python train.py --norm_place="pre" --norm_eps=1e-05 --qk_norm=true --tie_embeddings=false --init="uniform" --init_std_o=0.0128 --init_std_down=0.00639 --beta1=0.9 --decay_shape="pow" --batch_tokens=8192 --seq_len=512 --steps=10195
Each number is 128 + 32 x the weight over its row's rms, rounded and kept within 0 to 255. Layers, rows and columns count from 0. Numbers have three digits each. The size before them is the row's rms in percent of the matrix's.

# gate: layer 4 MLP gate, 256x64, rms 0.254, rows 188-254, columns 0-63
# up: layer 4 MLP up, 256x64, rms 0.239, rows 188-254, columns 0-63
# down: layer 4 MLP down (transposed), 256x64, rms 0.169, rows 188-253, columns 0-63
gate188 106:141176098106175138100115123120131068076154123131108129108135096184125120088125170077130175189144121128093133183118087141164157096210110133107105114123153143133194135209144112124088155145154156
up188 112:120155138109169048139113118104079166098148140123140097114152090113146063145163111144140115160080171115174112096143134100107046142131125137119162074145129102217110106082121144127091152102097178
down188 096:133134104110067145092140093159104151161099151150101176082107150068121052092157128080137130137092085179155120109143100102105095140135143145153154135164055058089119137112135193092112120111155150
gate189 132:094172169133194073115070097063157114202111079122130104108107110144083100134127093134121127133179114121143095163170101165155095067150106152109143178111142137152143143150134138115122184086170099
up189 115:100100151149092129164107117069148142145094132076129046163120173143138161136086121170168128110094148086118085102103094095183152093121144098083155126079147195123159146090096080167147148146102110
down189 124:181103119136073077118077174139145136150030127154092135152140093131156095162138085107127156100102101118119122117135099111108121120171108155160119147252122146175124123127109143138102113112172113
gate190 083:112175113127162160174159115136070098122094135106136122152106054144064091134104098130063045177150132121122114077160119162085118096127150176139117148106113117123144133137168152088145158069172149
up190 105:132093076121084102134066177104136135078108084075142089115149159137179160121071148133101100159142170148129104096096106121075085124149111139122128152080113122106133143177086101108150062068153087
down190 099:156115156145152130169137108112102128181166138150091144142179115100068046114087166149152127094136153166137158166092162133130149132131150142158153170207160076125099169061102093138138099100112167
gate191 132:128177087119166121095133134143104122153132090103185177144097150169151134095186111154109122085114100152151125161143109144143099084153172181135122099111074202129117150084172063101170111125061118
up191 121:114109138100125156152140115149085146131118068116143081110159126151082164174063135144140153062153108109107146099164151199135114146162137107090078108108159050061096139156131122100083091086115114
down191 113:129088182137126156129179135129105173088083098125114066122138084038068142144096151128144138101145179098100141161115091164099156149154125154182147101163172122097136192107114122091121100153157107
gate192 094:153153102182160088197178109167134135158125114064157081096134126123155155104140056178144115135160119125121092092080078124163127090116139208142162131164163129120148120112115137114143166193115120
up192 084:181119109163151087178164120150134093119094075095164112085119114116143146131075117121167128144131103154105087097062116153118079065146086159165134141175190133104185126120077089113113114129176162
down192 093:095165133174152116080194119118109140125137147143109201104091136110122141120083147123148156116158177161127222127087198152089121127150092081157088098138158073123127137166115116124138101122073095
gate193 090:168147107148187088154149120082091117114175085084169150111159161121145106194138163156091127089161117092139190130149144149131103119135182139206098186114096137146125108141156154129131079130087079
up193 093:130138101178119114120207125150166130136125141099154097086122120207091151131088141148132136127139107161140141144154094174116160107094144223123106154081116111077147149132147103087154177112197079
down193 086:116108157174150144136201089081107142107157117071101199076093166142119127081174179132095170096119068097173118140113123118148136140124108178176135163171136137104072121088174117135131124130108139
gate194 090:137090089176149166144131135091135157156088115156127204058131142176168095098141166140137160171164085115078082128158183119108157094122170136154093111102174120095104136124167168127081146163156113
up194 100:102151148128169082121147109132128125114086156131189082141114126152150070119152113131053137124025155115176094106160162074114100151182147134170103138058131150089161112108105136154115144159116114
down194 093:115117172176151132082094080133116118120154101117122167101161144144128108152158078118118100054132129131151144125053152189203126126156161191122144152188091071127137128108094140156161184139127120
gate195 098:120134115111065150079073121139160078112162114163166072114180123161164120060136107110160124118114132198151134088102130109122116122141145124097150168056133112213158149119127111126071094120136164
up195 110:074100129204105125139105142113090180098101090097160126125104124177132105142124080139166057190128166127117076102105114184117163140104144094134165147080177130101082162088142123123102141072137134
down195 112:126116135144091103167149143172134141108092140115104157124192174109088123139116087125121103123180131166108157144161128137147139148146112092202168113255156072120144114123146158154164166131104126
gate196 117:119160122132156059126118092146141182156119129046162148146146148133121112085206106146159067149106047121102112134087097165168150132159152165115084162122117121171134135149105129161099132100149181
up196 110:137122100159186146127132115151169167177104091119109116161137168174114170108136140111150090154164126209014167090138125078184118175128101160122125153087142132093128130144135144102145140136146089
down196 113:023115138137116103142157098132148148168173130076077133171094178133136113155139171144141115135132161156164149134152067140153076120140121091087098136064128138121086075120173117067127115161143109
gate197 102:142117119169180143129172108088120120136124115165107118091178179069219150107119138174116152096105136110163190077103126116142154108144084139149157118075181171145147125153129134140169136072073126
up197 105:081169090081097126135181142109127113073168079080140120169112081097167112127156169158080148132188173112119091147169117051136108121068133123144137105143101099181145127120126131091131158130184130
down197 107:087121149165131133160085106178147084141127126083117088081083118126122143138130148103076094114105117117178079177174112140090114109170098159097079122185068163121072115122095066099176131133103141
gate198 110:191083126178099145129118128179138147103126148138063165138081150112102094080121184158093126085128118124159167108086147129140120106156082112114059135105077174170110109163164110138132207105115128
up198 104:143107112139137162204206105128141134159083094077127137063143119160185157132092105085082182138104174100137142110163136111110114115107102145148134132125099192142130153118113168146163082127090062
down198 107:137147124099145130239092137083139134174133141092107124125118152143111156137061138171157109160109156130149135175175149157161157138089162057118131084087140078122168142173107117185126111139136167
gate199 098:141187179180086127130119151137128167153126105068099140139173086172137085108134141096079142118106139125126109099117160190148115111161118132022095131163183074103114091123095119119104147152127164
up199 097:128143159098144119092136113107057200104176117116094116135083185118126129144106132156105167168073156156133112146124106108122112083131145182091124149099136170087094077170184134061065138147128148
down199 097:126134100130106129117124199096196115177173135165065182153143142185123130140148151117124108129091163178140085190137190144107133096161094177144122105191131078099169139147113122166109141156128135
gate200 084:123143155127163111118154081167117095137090106191105140156130129155139056119138072115132122108153123160110176111115156106200083163086175152108102129101090152099082100116138119206155161194105116
up200 086:166171139172112136136114135129138173149212129082166101114139139070081158145133137117145147124116177116121124083185123186137169083127073106087151075158136127165215138135112134110096108127128170
down200 093:124133159150128166172150154138104128084131117113145125073181138162141060052075109111164116135083094139130067129111124140170172099131130158165159156124072136132142146164180199180153155150140113
gate201 090:122094145098143143188145092133090102110064102086096143133146166137183109169171112176133171109111115133169129171080119097171176134080102187119148056140187159150101124170148121090141136124124111
up201 092:092181092115184137139176126122086137158158202077146092073154154105136154138153093104121135114142151150127075128122150161058096111080145125127128105139126078161141086172160173069115179111121124
down201 092:153129114185091148103140123161094092194181060133123098146184156150138146186102158115142128148165145101131101060082099145116077132114194112144142173175113139157134122106151177137148155094167142
gate202 088:102136123093133127093137124121109141149121143171182109114104085104119108159124090144219084093122100105113100053118129101136117149129155135131079083138108106113106116162196085107113125184028112
up202 087:166122147123117132166097088107127118146134124093073154144099114129162099125106161089068140148044098148129155128110105143142087082103086108093155114140110168218137105166067151107129134092193089
down202 077:118134132170149154147129104141148152102095093105193106140189071086119083136099121126135114118089108123090153171100096124192097050109132082109132045081110151157097120181151139118132163134170121
gate203 078:172153166082142129131150179128132068131099143177151115110187089094122101141110167134111153138077172150074073126185140165105122119147109096168140136127126111158092212150066100159163114127108158
up203 092:194143137059156173135176193127113125139069125188129120085098107079164131120123147109103098108078129079051136170172117108136148125177123154118120114160140148140135149185066114139156114116126133
down203 084:109155108150088112083100068150129125090134178094093107111162124166148128147120158154143123175179117125160156079075123109190111159107148113053162160017144145112138155113149112120111125155138134
gate204 094:118199115169115082135096154142111099106111167225125130080094103107172069101130113127120161106127123184117081126113135048112105105134164128090143143156116120137130119166120169131053107144147095
up204 085:116147141068108113190138162096145140115132102130134161080110114141138190186151192151123092129150115114072197149136125132151193161144196142152079146099117162109121091112108070103159157145152148
down204 090:140132092110180128115116158121126141106162137171199150095133112061156163150170095113158156178134153104126143121171153132082137101067125150083087133100173125150118058133176102109094065099145174
gate205 085:061136187142121139118138162148190112085129134114168105111114168101203181119103092141132120088178102149101116142089124153087168062158112122146169152129162110137131169128077092176156095137105171
up205 112:152090175159152089148103099124166203152090105087136138112141135168139121150133158118221112122149137142126136097079103144126124114139107159187133129153096097168164142127229132129068132119168100
down205 091:079096104066123125159154215163164119083125140172141113120151174110138148109136145149124197125101133147169101169204111111063115163153094142120159139092161116128152143107065127115118084153144104
gate206 099:158133142090117086185136095161114098117128160197137170079072120103158120078113102106140123125162052112127118117069150115099098088112137134112155117153087098197159135120130071156162131175162168
up206 108:130153081155114132124149152140174126176093151149106115130154144199152113110092086192151094148152167091132161160142138155098196150113092117138128102138155086116077113070188160063165131110096091
down206 093:106082098136162123125131131069059105100094146045150095161120039103131089158110136096174112154131138160117112111087114116124179098139051128122136093101126127097092105150163145130094110098082124
gate207 096:090121091158122180107064143128125130147119130133157094156170082106119121143141111125139096126093159180171070150148163163120155108139102133137086150110170108119097144081106162109084025058112161
up207 090:139168135096098092130128085070126163157135163129112124090076145134133098132109139131117179071145128122161142153103111138121093066079097099092167155133126135190094188137145080132066153177199107
down207 090:074148076174071182115138131194107149160128112114160143147142123091078162139175156109131126122111131137118100156159139158061140127149072129148105065179115067106091139126108098144141100074093166
gate208 104:129121112179138115135141083099103168110145091140145169113090145140136160108200132098163143185116059140107100105126183115150083092117178075138117131141104092222130087118115177126122110146078149
up208 101:156063110120118128161222101088144124127125067105145139098098099121093083137117169135152126151152097096105132126140141129133076076106153079126113140104153069138094189145094152106091152109049146
down208 104:089177199090175112084147154109146148096079157136128120182109154133098102165109049118111137131163102120124164168138127110093089136154101113146149105202121072180095160139141145149136163178100119
gate209 084:105183108176087132134130080095162090155112099168109088168142136096164083115113102104076151074114165102133185116163166104135153115128160114064070156150093158141129180161109097091124143181102127
up209 084:138111127112124128123092166134181086124159157119137149080105155159184067129122127062114148100149128140164124101121088085187041123132116031112134073140160123150087110108104167131133154124132097
down209 087:131141099108088138099107114148131089123076117156156193102183143133229097079091134135130109107099069128116166122145105092140110099156129103083111096093123159168085116123142184146189149161165103
gate210 111:121165156168079110120153154067072132110136147109100142151105184170141058100090123097166146110144062114169175102116168143132110088125131132093104111108134151062095117152153130163175136156174183
up210 106:157075181122119162106119126115145118150114137146084165062087090112090143137054119093115118136182081117135124189115136074117133102154180095102143111180114108148157105114119214145090148164110116
down210 105:109156169124124138161121168072136168137082136122116096100122143099111148105118118087129115086190131115102136178070131138098110100092067131168113078026174147159153125123092176159130146150127075
gate211 112:139197151147135113132061111118141116164112167140074117086161137159104075090134139158142108092093092082132106138138173143126139115147073139076126122131103115143165081147198173176103084169186109
up211 115:065075172150130180151106184128099093147174141141159142137163118124138143088105110141098142155037113133132114141155110143101096173171125148120103141083177159157157150099095090109183072141147081
down211 111:096096146078105080101159161115143083128059099152142137132083107091096193133143156099155123140160124102141211138066127121085158132122160090137138078097152104108061121142101165154106154132121178
gate212 106:086161177115152093122099068118091143092149094107200140189125082107175098168163122138093165099074055135191133125132157076150095107100136129097128149144107169132095133156130099128124115096137162
up212 108:093089082098124127134156130160133088162115117116150110121101114058158139082053103125133130207154119129155097109104104136126203118100088173178130152143157138139121197110120118105149170180185119
down212 095:102109167113134116178121084108117110132133146079084129114112105186127084100085088160141138119090138130151099056095131107134161140095182126099121126101149091135134125164113169056226152178110100
gate213 099:172121090134146079120113094179176141108115163117133158135140075137176083177075145107152142135105102074166131116116150147132175094147104183110061117133077145117154133168166217148118128100124154
up213 105:122108105122062075139123120091092160123172076184166130141125150157136086153159130153180153142107121105132163100155139188131106133087122126183092103135138161048083167113098069091181141136135140
down213 097:166103056124109149172118163133164119149113099143139056119155135106116187170112116074179140128093118121106144101139134115124097115058091105115022118077118119126109109098112109140165129092163166
gate214 110:133129170090102120133117123125133104101085108186123138169146121155167089208135082183187116144083135140136111150131122061181127086120191095135134101105125160159170116117105116142091118156129214
up214 103:117106143101136216157166143092133111140174111074156117140073167142105154110136193119075121130157191178104121167112144134137152133099155050164151106098129111106119123152108137116166128058122082
down214 096:095140181163131113171061152156142154129153096133153150133166157134148161140160111120114127104148181126117111122119151157038147179096113161082088089091156145157132051101110066164084136095109117
gate215 104:110156099107136141170106114078174163139186083104151146089125162126143072148142161153088176104104078154171146119166144103116162053114128102103160179100061163141142102162117120182132112143154089
up215 101:109184111120129141119158146162129156064144106080190149108129129157172152084140156119132143183166126155126120126084074108126156104139116163124131114082128193207160111117058106172090133153084158
down215 104:150166136128102161131148115107203113110130180152088124147112159140160132123077131119158134149147153138169099044105105128238144127123111192129096135188094136151126084093123109113084103150109100
gate216 110:102167144041159134101117121120090084120198116118107089102203144127113104137037098106137142135122133096112184156143138132184112105114096135130079087128105100130129120159189072143142106106143122
up216 097:134126118133128144125113135143112100125135161089116114165124108115133111137069139135016087178133150114061194123096195136160146125182065185099162136150116115124114141093195102125145164117115135
down216 098:188089113160122129121070150098195146139098109169100137155128170176192115094103182127108128121114095175133101150088161101117188184110151125080166072157121100110156159115116155167132158168123113
gate217 089:134117105178139098128102125079090110185126095135112159110099169043143109134127111087139116111135175161148092164093145140138169133126134094084194130095089179123164157062157148167110113180171158
up217 092:121128095130096139118105115127103198165175145191158123121177161155119154160141085168154102116104142100148140144196133118149197142139144155168156203108114131180133128125185144156087119077068130
down217 087:101150089162129113133135141164095151104188119175174118178138140084074063115140130081101142135091169161126096146159108207134110099057136120090120051158109164151143128130158175112144133132128108
gate218 081:145134144064111133109158142047123060098153153147215063146095115097120122143133147143095154139165163150119055156063134094142153102125110102161120131121099151107140140156152099089183141123151138
up218 091:155118148155109160145098127113130110095131139110080076128127106136108110162178063148112108130186124144094075082086073134090122151103134169181109081128201109168188148121164076074102147123133115
down218 094:167084118133090131113111062111045163125141146136117133150068116112084139127118154120096129183143142168097090136115212180119168126116117177150106154168138101128171120138090127123149055113079153
gate219 079:126117210111137148142169132147127089111136102121144136124161175148125185210163112141122141096149101172121160132090108138219129164163074180092150127140096126142136160128138096063148143109185135
up219 091:129120202114139176144217125162128135092116131111100133144141172130124158185141108138134152096180095138149154133056065108171183150141090203142159120158120093140179132116165127117136115157149130
down219 095:123121139130102139113138083159171113103128170089081128146078153127119183130113191136161138114108134077110110187142156106188094144092085168084149104201098119116127098093045140165109129175116126
gate220 101:147124150124111117223120120158107125084144072151093079171139173172123092130168151123117124121148101175085142139115109165149144104132092143112044085102139089132094174082085109112072157136102147
up220 096:106094152154135098154145106126066137192136147172173101126107094162098093088139105150130088091119127091091120130155141153132147118125109106109186154106088102149166181066128079135051137105079067
down220 097:129090154076104061131122110135116073153084187113161162098134066092093101135149134135095193189107147135117111138125096146049153106129131137135143159124176148140132146082149125073066117132089149
gate221 080:165192152099137218136145160127117132060079119143141074172131116115143138132086127115093104102083117114124051199159114150076121134120154158132120138110121166151085120177110174126113147173106137
up221 093:114175120140148162161120172096157113149087124126134135150174101168144146114126147153101085059137089135101082142150159149114136112113139127083163098148214049164075124105122166071129152088132077
down221 089:098122070136073101142124118174116172177131140057124190130126118104154104155118115146164144196126146144150104114143099094088134176142154153108092198105108140089158122138044118141090079138118156
gate222 090:119192114066146090139112098090152077118159141073177136114142114117163068200165113156116123166162129132106140149097104106151139110103152130107144142173126118170114067151164115040167157131135159
up222 093:126173064097136149131143096159141140101137163150145130197112141119175136094171143101099104146117198072180141136119072126101134142074212113163105111102099149111083078148110122139107131160082151
down222 093:088129094146131100102126129181185101116098126115178108148123105147151130142103100119153108176161166140133100159182082107074128157170151163121112117078090094129172124136054073068149122198103145
gate223 089:147137157081115143098134114115141134129129091132132069140042100141176104155142126132079160124122090106117152187113129098138116092181110143101061097153101188170095117151139117144150148077047178
up223 101:067125186138093134123094098048101171129114145115119134065172163135117121134197167158182122144079148102117118144143111141153108127108090066147092098135092119138140074108183170169119148110117162
down223 099:127167118137155135054154164159179186129117128149125164160222140100159100144113136093144133150143106115136142140131161131170157154159120173138144211056178125104134125170123102134126100171133081
gate224 101:175138158102121115134163105099089168150125083111107087129120187127175132104125100077154110154084092128115085129110116152134128130096086210097167073133078165177119133157185101188120113172113154
up224 107:226135082081149103128192091110096100136130097109114179107150134060133120119164119128119050100157149140117154158124129117118130104183138143079091135140089100142152136134149084071166148171138155
down224 107:133132143100116127187114131171137112130089125139129125187081177062148097177088156140089064087184135130145158096144087159119118148134172092159116143139090143129127174152072095126109118183063154
gate225 070:129099119090146168110093117142113103096069104127098186141125116092194142068084132132156130106141141148093055102080122134107086066194085100076131156133135122172165087150101159117134111103138163
up225 072:150154117144125132138155112118138132122150160104180078099122136162112144113141166092113108159122101113183195160183144110156139158065174176181114118131052137109067135107117088118150153212105101
down225 061:127132057069160158140105166140155112154083160150140150127147139124153142080139151193112085123119100151103106124113148163190133063147131102067079082104096143159132123167042155113137155139142097
gate226 083:148158110169125138134139142120158096092152092113087121094134079176170123144099191122087097097087158102142159157095153136137045134117145148129063133091145123165129171196115139082164169107115066
up226 094:142165137168133114090134137124197068106154155198070088157161069139189135099102179129113127137144171163166125133167187117080094110112153091120174132103090116124153113132078168140101121123111113
down226 089:068168130075111156093102140146122098112141110169112116123054164131096164100099134099101088166173168139125110183134087108068097170105173092139165186150132134127101073089101138169084118140118127
gate227 123:152110153116133092141100078160088145132083117147183124156129120065122125120124129076091141064128068135103117195114162124212146139191149156101147175070115142163139118139139157131149171131167096
up227 105:177124105185089110129100116077119072141121116104134120122111166112126180108151144117111107147120153072074118032131178128106169135156182123124115113111149073136132144097141079102052154094149162
down227 115:155115219161119148119104127176138163202128092128139098143152130117142124166175179143105186139113120124121131107101176106187202129143203136129160126076113113116098161139133137112084110104171105
gate228 077:135188123098093108116144126155070056115122098185160145092171079136112132085118114142207098109112060130148128091166118102117126125106137147116121215110100147106147106159129085138127182084142126
up228 081:118153166115153162140141113117134119126121118121155112098139121092165122107123160074092090072136129103076118146201194063106109131104159143134086076216133116142129123158078074130131124127081066
down228 086:103110106164118173163125139110164219132080139108152114109115156133214121139151175114175158148151105100145105102151145074125143149104114105182119155021108137128143088114116100134116099137171126
gate229 108:170104110126169115181088105062112140194142159137084131080127132125064146119116118097146089144160110121162167119104099146139091135069171143084122080118167123171063127101181183121144110127167127
up229 097:136146120134159188090130105122128071147148107127108108110080184125129101183103054127086144153138056111158108162170166179083139175109155166105117064121108126152108121143162172068145134116144143
down229 103:141127123120106127029116095117141090098093117145168134128174178154140111146120061158092224108133081115087152177160140111066103184156177117131121115119109133163142162110109135130125115147094116
gate230 102:150087111108135077175081189135142088181122165147122101175191100080121101112155146142173146099107098127155130152122132122160183138099153103152081058137171117172151118183175104090133117105158129
up230 105:088059131091116112214093087053079120115103137116123133199160157147081166167152157132134077176128138137136119070181095110143082112160126101143114130120105146120185112128151137120157131140139120
down230 097:126137139219102115113119137128083076128116075169102175124123123142112106158137169048165143121107157091138086198079163157079140134151112157196107100142108101117115122181126141117105154135096097
gate231 106:113093165095131115177088114147103148076135081109107146123129157111097143218081091131117108102110082175125178122079119182212137128126056164111147129178151115104101114155132098129151137116142147
up231 104:130164088117154085067114072112112111133123113140139097122179083137141084173127161109143118187060123087220081098159121100106161109165134114158133146076168149075140125158152149108125140113090123
down231 102:099117132147123157121140147070166159124146088104128127120165081162100186179095105197119098135148122132138096086129121169058114084122136106117091139036096122137100157155209092146143112154134120
gate232 093:151137150092140136098177154193172200155121112137092096113136154173180128078103089137219117073069120127151134133112115182114133132093137140124153132076125137127108108181096108175113140083122130
up232 088:106080114119116071128151081124166087132116124114100180120123137176143117178181136091072176110188125132182105084116098108181122124096114120089142152133176094147090089109144133076178186146110106
down232 100:182207139101151151125101078129145173190126102134172081162141140139122108108116157146114103108064102112114128133151146138114159127105156093118134077081177193121173129158077107182121085076125110
gate233 121:140101101138156196153086137144184095107117116129124140165133123130204116103125134135164157125131082131146170078095079043172140105111118130163118179143137105107073158131159204165120088131119095
up233 109:157144081177165092100087111098110123175142163105099125143139108106125115206091088158094126066110171107182168157130120111158134103159139157165088098118203110103180109154162147158134109135167093
down233 104:145084111221127118066143076143170124121095169201120143151142116084175113137131151134214123052108160125114160123104147153129163115108096173144097116160105091121166142101127153154135109122112130
gate234 093:089144192134099114146096149104161142136111068161094206146110154090125188130092103114117128091148135160142133067131137137125166082125070106178105096091183141141173121120065123121139116089092086
up234 096:107115182127113142144097135055124128116119127159149179186136159099090113071082154117112141140151145102104185098133166113124114146159087058159118077115090119114166137151125188146048143118109177
down234 085:160122096105147132103097153134123123119203146055134127165173105130143124139120166178098129089184141131098099146198142144124137112104122163162088183202135176154157115104166076167136099127125075
gate235 117:155123140125136167220111226098065072111123126118118123108164148130105122139157109164122121131115109107162098084151114173117133114103141192094072151114109138156151086122096181176116123147123077
up235 120:159128079114102140112164168154117106162095155163101173142042086094183126105075069132093124182166146133138150163153117117109125138182138103141144144104136175142140182154175067081154120131129143
down235 117:076129111188149152120223132174128119156139046145114122151135109126092091147125154095158155087114163163093122125085164121123128130094112086143095088205125154137121108124130161075115108061133140
gate236 076:081128179136058122146130109099116124172135141107142123138117100182109142122107127162077089119111121110150208181135102143146151072052080142158130135157101112156140157138070100127076140067168122
up236 078:107126117120133167126046137076149090147130132128157080150128128145116164106141148187087080136126147158157191193139140087069116077090127096145142198166103124150110128101075115170110089098128111
down236 071:166119162127093115149200130140110177167152175177111101144141149113156133115135102137120177153170111166140089144232150121043110166156151176139160162166128128129147154089120089156120123102149134
gate237 109:076089153129157138133077144165076098155172133107116118146201144152093135121139089077083113095114115118190096104134128143143116133032099154114090119109136122105076122193115179120179144130142139
up237 113:190140101126101130097081160068117122121147136096161101141112154131059132124133089175141044179133161200139161118129167122117133126136056146132082110089122104135089096114133111084129092095161166
down237 112:136137117070153124113149166110084099096158159079070152084121077093119169142143126185145069104184149115069151107142154139117098101130061161148186126134102081148090164120142145150129171137134173
gate238 113:117157109126131123098132145126137083154164129085139111143182090162148090089069142095129127161155197129154125139098149135141065108100091107119099132192078111141142124165187126119201173067174142
up238 107:117104172155107160171111163145167125113097179087124068145129105120152116096119124175095112167069150134092123157104172130105108173123132114144112076146074070107148134148142106131217142115052155
down238 104:157115133057145159086117165120159159087124079118124118177189169144136133134116135101101162135116115085099157195167096180178103114076139152148088142111135096159148130064110113110071087170147150
gate239 076:089112143150086107128152167152052112111117085124150211116107149183168122088143136126088101136129113129180127138151071115131096104215127095087137110103150102154105159050104097136092126131135118
up239 086:182181144188131097148127187112182086165067169061108095127182097116123126109150118144154152143075147106113122116109138134147120163160168135154118135153157150153131104141154103112176123046074143
down239 077:126125110205100116106142144123123133174143191164147138143116154125104163125142088089122084135046094150092060135154159114179098101102115086067137116137110137153140108174205127115115150131183108
gate240 090:149099151073102127149110086113126098157120147133139141042152096128183169204142103117105105094122101098188147159197143122157148075123122164106156126120117127159079129136180101088118178164104099
up240 102:123150161062114121180137086142117133134113077136142126148142158121080043164124134117104160139124111100131157136179110117120141112138100141164129144124083063129142082151198173110136163209071166
down240 097:123068134068136108132121125147192084124133135148165147148178105149093108189142117122117116159190112091121093127137143114173134119135186122090107145154048158103151111096167147139094176171083186
gate241 078:080129161177100109112182080079131133105190114093179125128085088122161189146040070135139098112124114148163145111136140183124103102104106117164144114135171142167116162168148189116119125124150130
up241 085:135083109118124124126088136104158155112112134066072123139118152107048078126140089143139152146128063171033122107080129143167113122097135129057115103143130053098089111144113143111101160117127105
down241 090:132115119122138161088098143152104177136089104116142113135235134164124064154147111134168073096142108139132122126104141192216165125130122103099103107115104133153125157175076143137135168173114078
gate242 090:136134170100106067079115077097130075102113138169141113062120118190142112090090109105105095144125114139090153110119160184104092124083182113139115126132077096121126147142177105175128108082174064
up242 094:168192117167184162117130169105113084172170145174138121068128105116082124107075117128153123112137191111169114117115116173100140101084099131156114078160157123112142171112133102101132093151217111
down242 096:123181095095117181171137193143131185095103145096082082181145127130126129140091110125155134111072066115107097152095125125144150053172088123147154136168134132107174145152158143106093172086093097
gate243 102:143090109153140137135128071135165195132050158092124099133140078102159116093121184131103088094131158143110100120093095145160131148162150193161097102141148112139157132129139184181083200161148109
up243 105:178099084102121151113095117125146207087069118127164153108110137070151115154106181148126119117137136102114088139134150129150133151135166173121084185105147154111155158199169203102120104157102076
down243 106:098147079114049156122105105084179168183138101112097102110136211121161115112083149141082097088154166139124131147137139068154053137130140169097097066145150113131121144122119083152106128117140120
gate244 107:103138137083147095132078140040113156102104086124088118187132090134078145137216130176127093179132142135166147112129119147123130141078138131105111104102096116134108095189122127092053166132115102
up244 103:106163103105100081139109158085123113114076078123151076179120178172094119064129103178106192116125167090108200087084124109128146109076148116163112140165117116081126118125131094087145161159123128
down244 096:108125146065116089159094085136204076149145130140074092134115149199126097144054109142114163145181141116184110091088156150138127135147139162087101170082133109122126161082118133128110119135064123
gate245 099:141149098105087141152073154115072127145148082116218112141103121130100147108182137093128100150072105114195132134135143179121103090127114129143073201150090107112138153149081096079173148125155139
up245 101:136131060192111151149127181151105072124100108123127079096142120130110156105134066178137050071107147117153090117122142123134152117161164119142110163188132055150179107088102095135163157134133124
down245 104:106097174145113081100155136173118128100089100119117109179101130194142138103173097121143162110124132097108140152103104132046138199124119101091133026131131146161137101121188173107115123147170116
gate246 089:115131134133142107103140118210120145173144133154134123132089133140127131078077170066126141128146097120178185110041114130125188086105096116090166083137100110104131177158142102144172152084182118
up246 092:130100120153096130164104132153094130128186129104140115089171138102110100125127125057134138141123100141168078101098134099087132125129097066091094148130056106141116098127091159154089210142208180
down246 086:108121131174108092152090106176097085172146071109166167085108149087092141179111122154151151151160092081114106058120162114059138115098100144118104099115117123080179146063085107153136120118149108
gate247 096:156119156119193145130179150174142074126142090175174148137121142098153115104115127090147081163042126165157145137088168114140120112117070147131129161106078101154141102103165120181132071166132071
up247 101:128080122070125147116108054120097147117112148174138181150071143136123059129101127129155106079143112131115166164169142116156102140150165079075122140103100182198091145154109120148188176143129113
down247 098:126182135134132121150108098139148180109177145139165168113141147116144139112087129161126062106143107125174139169083080146150142112145086153111085094062112134106140038159176167074145145158111072
gate248 092:148101164111151136099142104127114109122045115154103133133130011121140127132152137172093130077114112094156122174170103100119152129134121142167138125044126138116135089173209155107113171110134139
up248 100:070202151132084097128093137158120066085121123161128101117121119072145129143147115175111112144084189138121129139161146110090144087166150111151158140063134144092130159153183098129157173153164200
down248 095:134124171134082128084125118143154141145150111104089179071162189143146108146098119128132165161156145126117150092119166135170105146089136128123102192255114119135140118078088086127177129109141139
gate249 092:122188187139122135123148121129045102092145075090109100135158135124071079155126117165189111120091090119130099092178082112109097128124095111141097102163078050151165110166145111109091124122136129
up249 098:125200175136152119147140070131174138155113133110119111137107157165173077144142122155152134212032126113157130138065172146120128140151150110169109115111144172151141116165134101122144127110131210
down249 086:159134103098176102120116138133118134087136085123107152074164167070132157160133192100129128145128127117141095080117090117201129100137134128064135106117077120085130056152192110125087156110198125
gate250 108:094146166166175116121122134121141118105098156085150126186140068126140119068146137136150116152065118170097103162083102065154098144112136148095094135088112092121128130145173084111228097111172122
up250 117:174137132148163121162170169151140098143093173101140168101145056162154075114150146116079128112122127081103142176153125090163050152112210114099083155151164118151171156125137132083157116142131106
down250 102:105093127122129129125163099141151042184143136102124166153132117122102048119145150097112145140156101150166152125129105113168147143114194091080034180099134071148158096116122111165109081135127139
gate251 103:143138090098135172130103111127081127148132143074136170159095101141188085148071117124126087094078092158156134153051059072127139116121153109123099155150108199189095120088148115102132129145107140
up251 095:132098146083141145194063110143210082110124077067155146150137080149144105146140172107068172101159163100088136113123091117170124123093133139153095105123128133129142148100098094134131135187073093
down251 111:125112114095106137122115078137151065158087102029153165120106080150116136125078112109121120117132168112099095092172026101128150149166119078118088174168130166129124146160129129165122133114147098
gate252 102:084090124135089143172115110159158218131169117129165072108163122185132082086157156135114159134101136096145134136111115074140174095111137138184089106136060120146116153122069132152088149162103089
up252 100:124092113115086130120132102148181120158062139076171089160074126090145118160056115096132186070124179129099153141082138143148170141101150131092179107130161135131132125163140154091134204133166121
down252 103:142119114102111130118104152111112164132117115054135095120133170111150100168121092117095099130184098133089164160175181145128098116094132078100136072129137229122183171157135091152079146116088093
gate253 082:132145119141153078117140111136166081139065111156108149118155080146165131103085108073116137155145173110118152161105118182120141118075148133158127129106122184126101115100214100130046149059130174
up253 102:148146103113098116098175155137078102145206071176152134128118109098061129169144157126156087086128092124112179127155127075120086132161133101144119093167129102107132105155186111104149161114136042
down253 097:150144104114040097178142163076116134128109129109123115087071193104132154114116165162132139105114116134111123115111149173157095098113204129166136138111120161095145152158069132157077200094135083
gate254 090:169193102110138082085121150105128106173134159137128103068144118138141097170112103145135148095139099067188135156122076137135113121151128164128046146076139167110094154080147115052145124092166150
up254 100:119196134154117040150102071183138133113165144131128084085172175122106147113114146161104177136171114116103170143214121128113140105166124142122110092161066121129087162109134131103180147119112149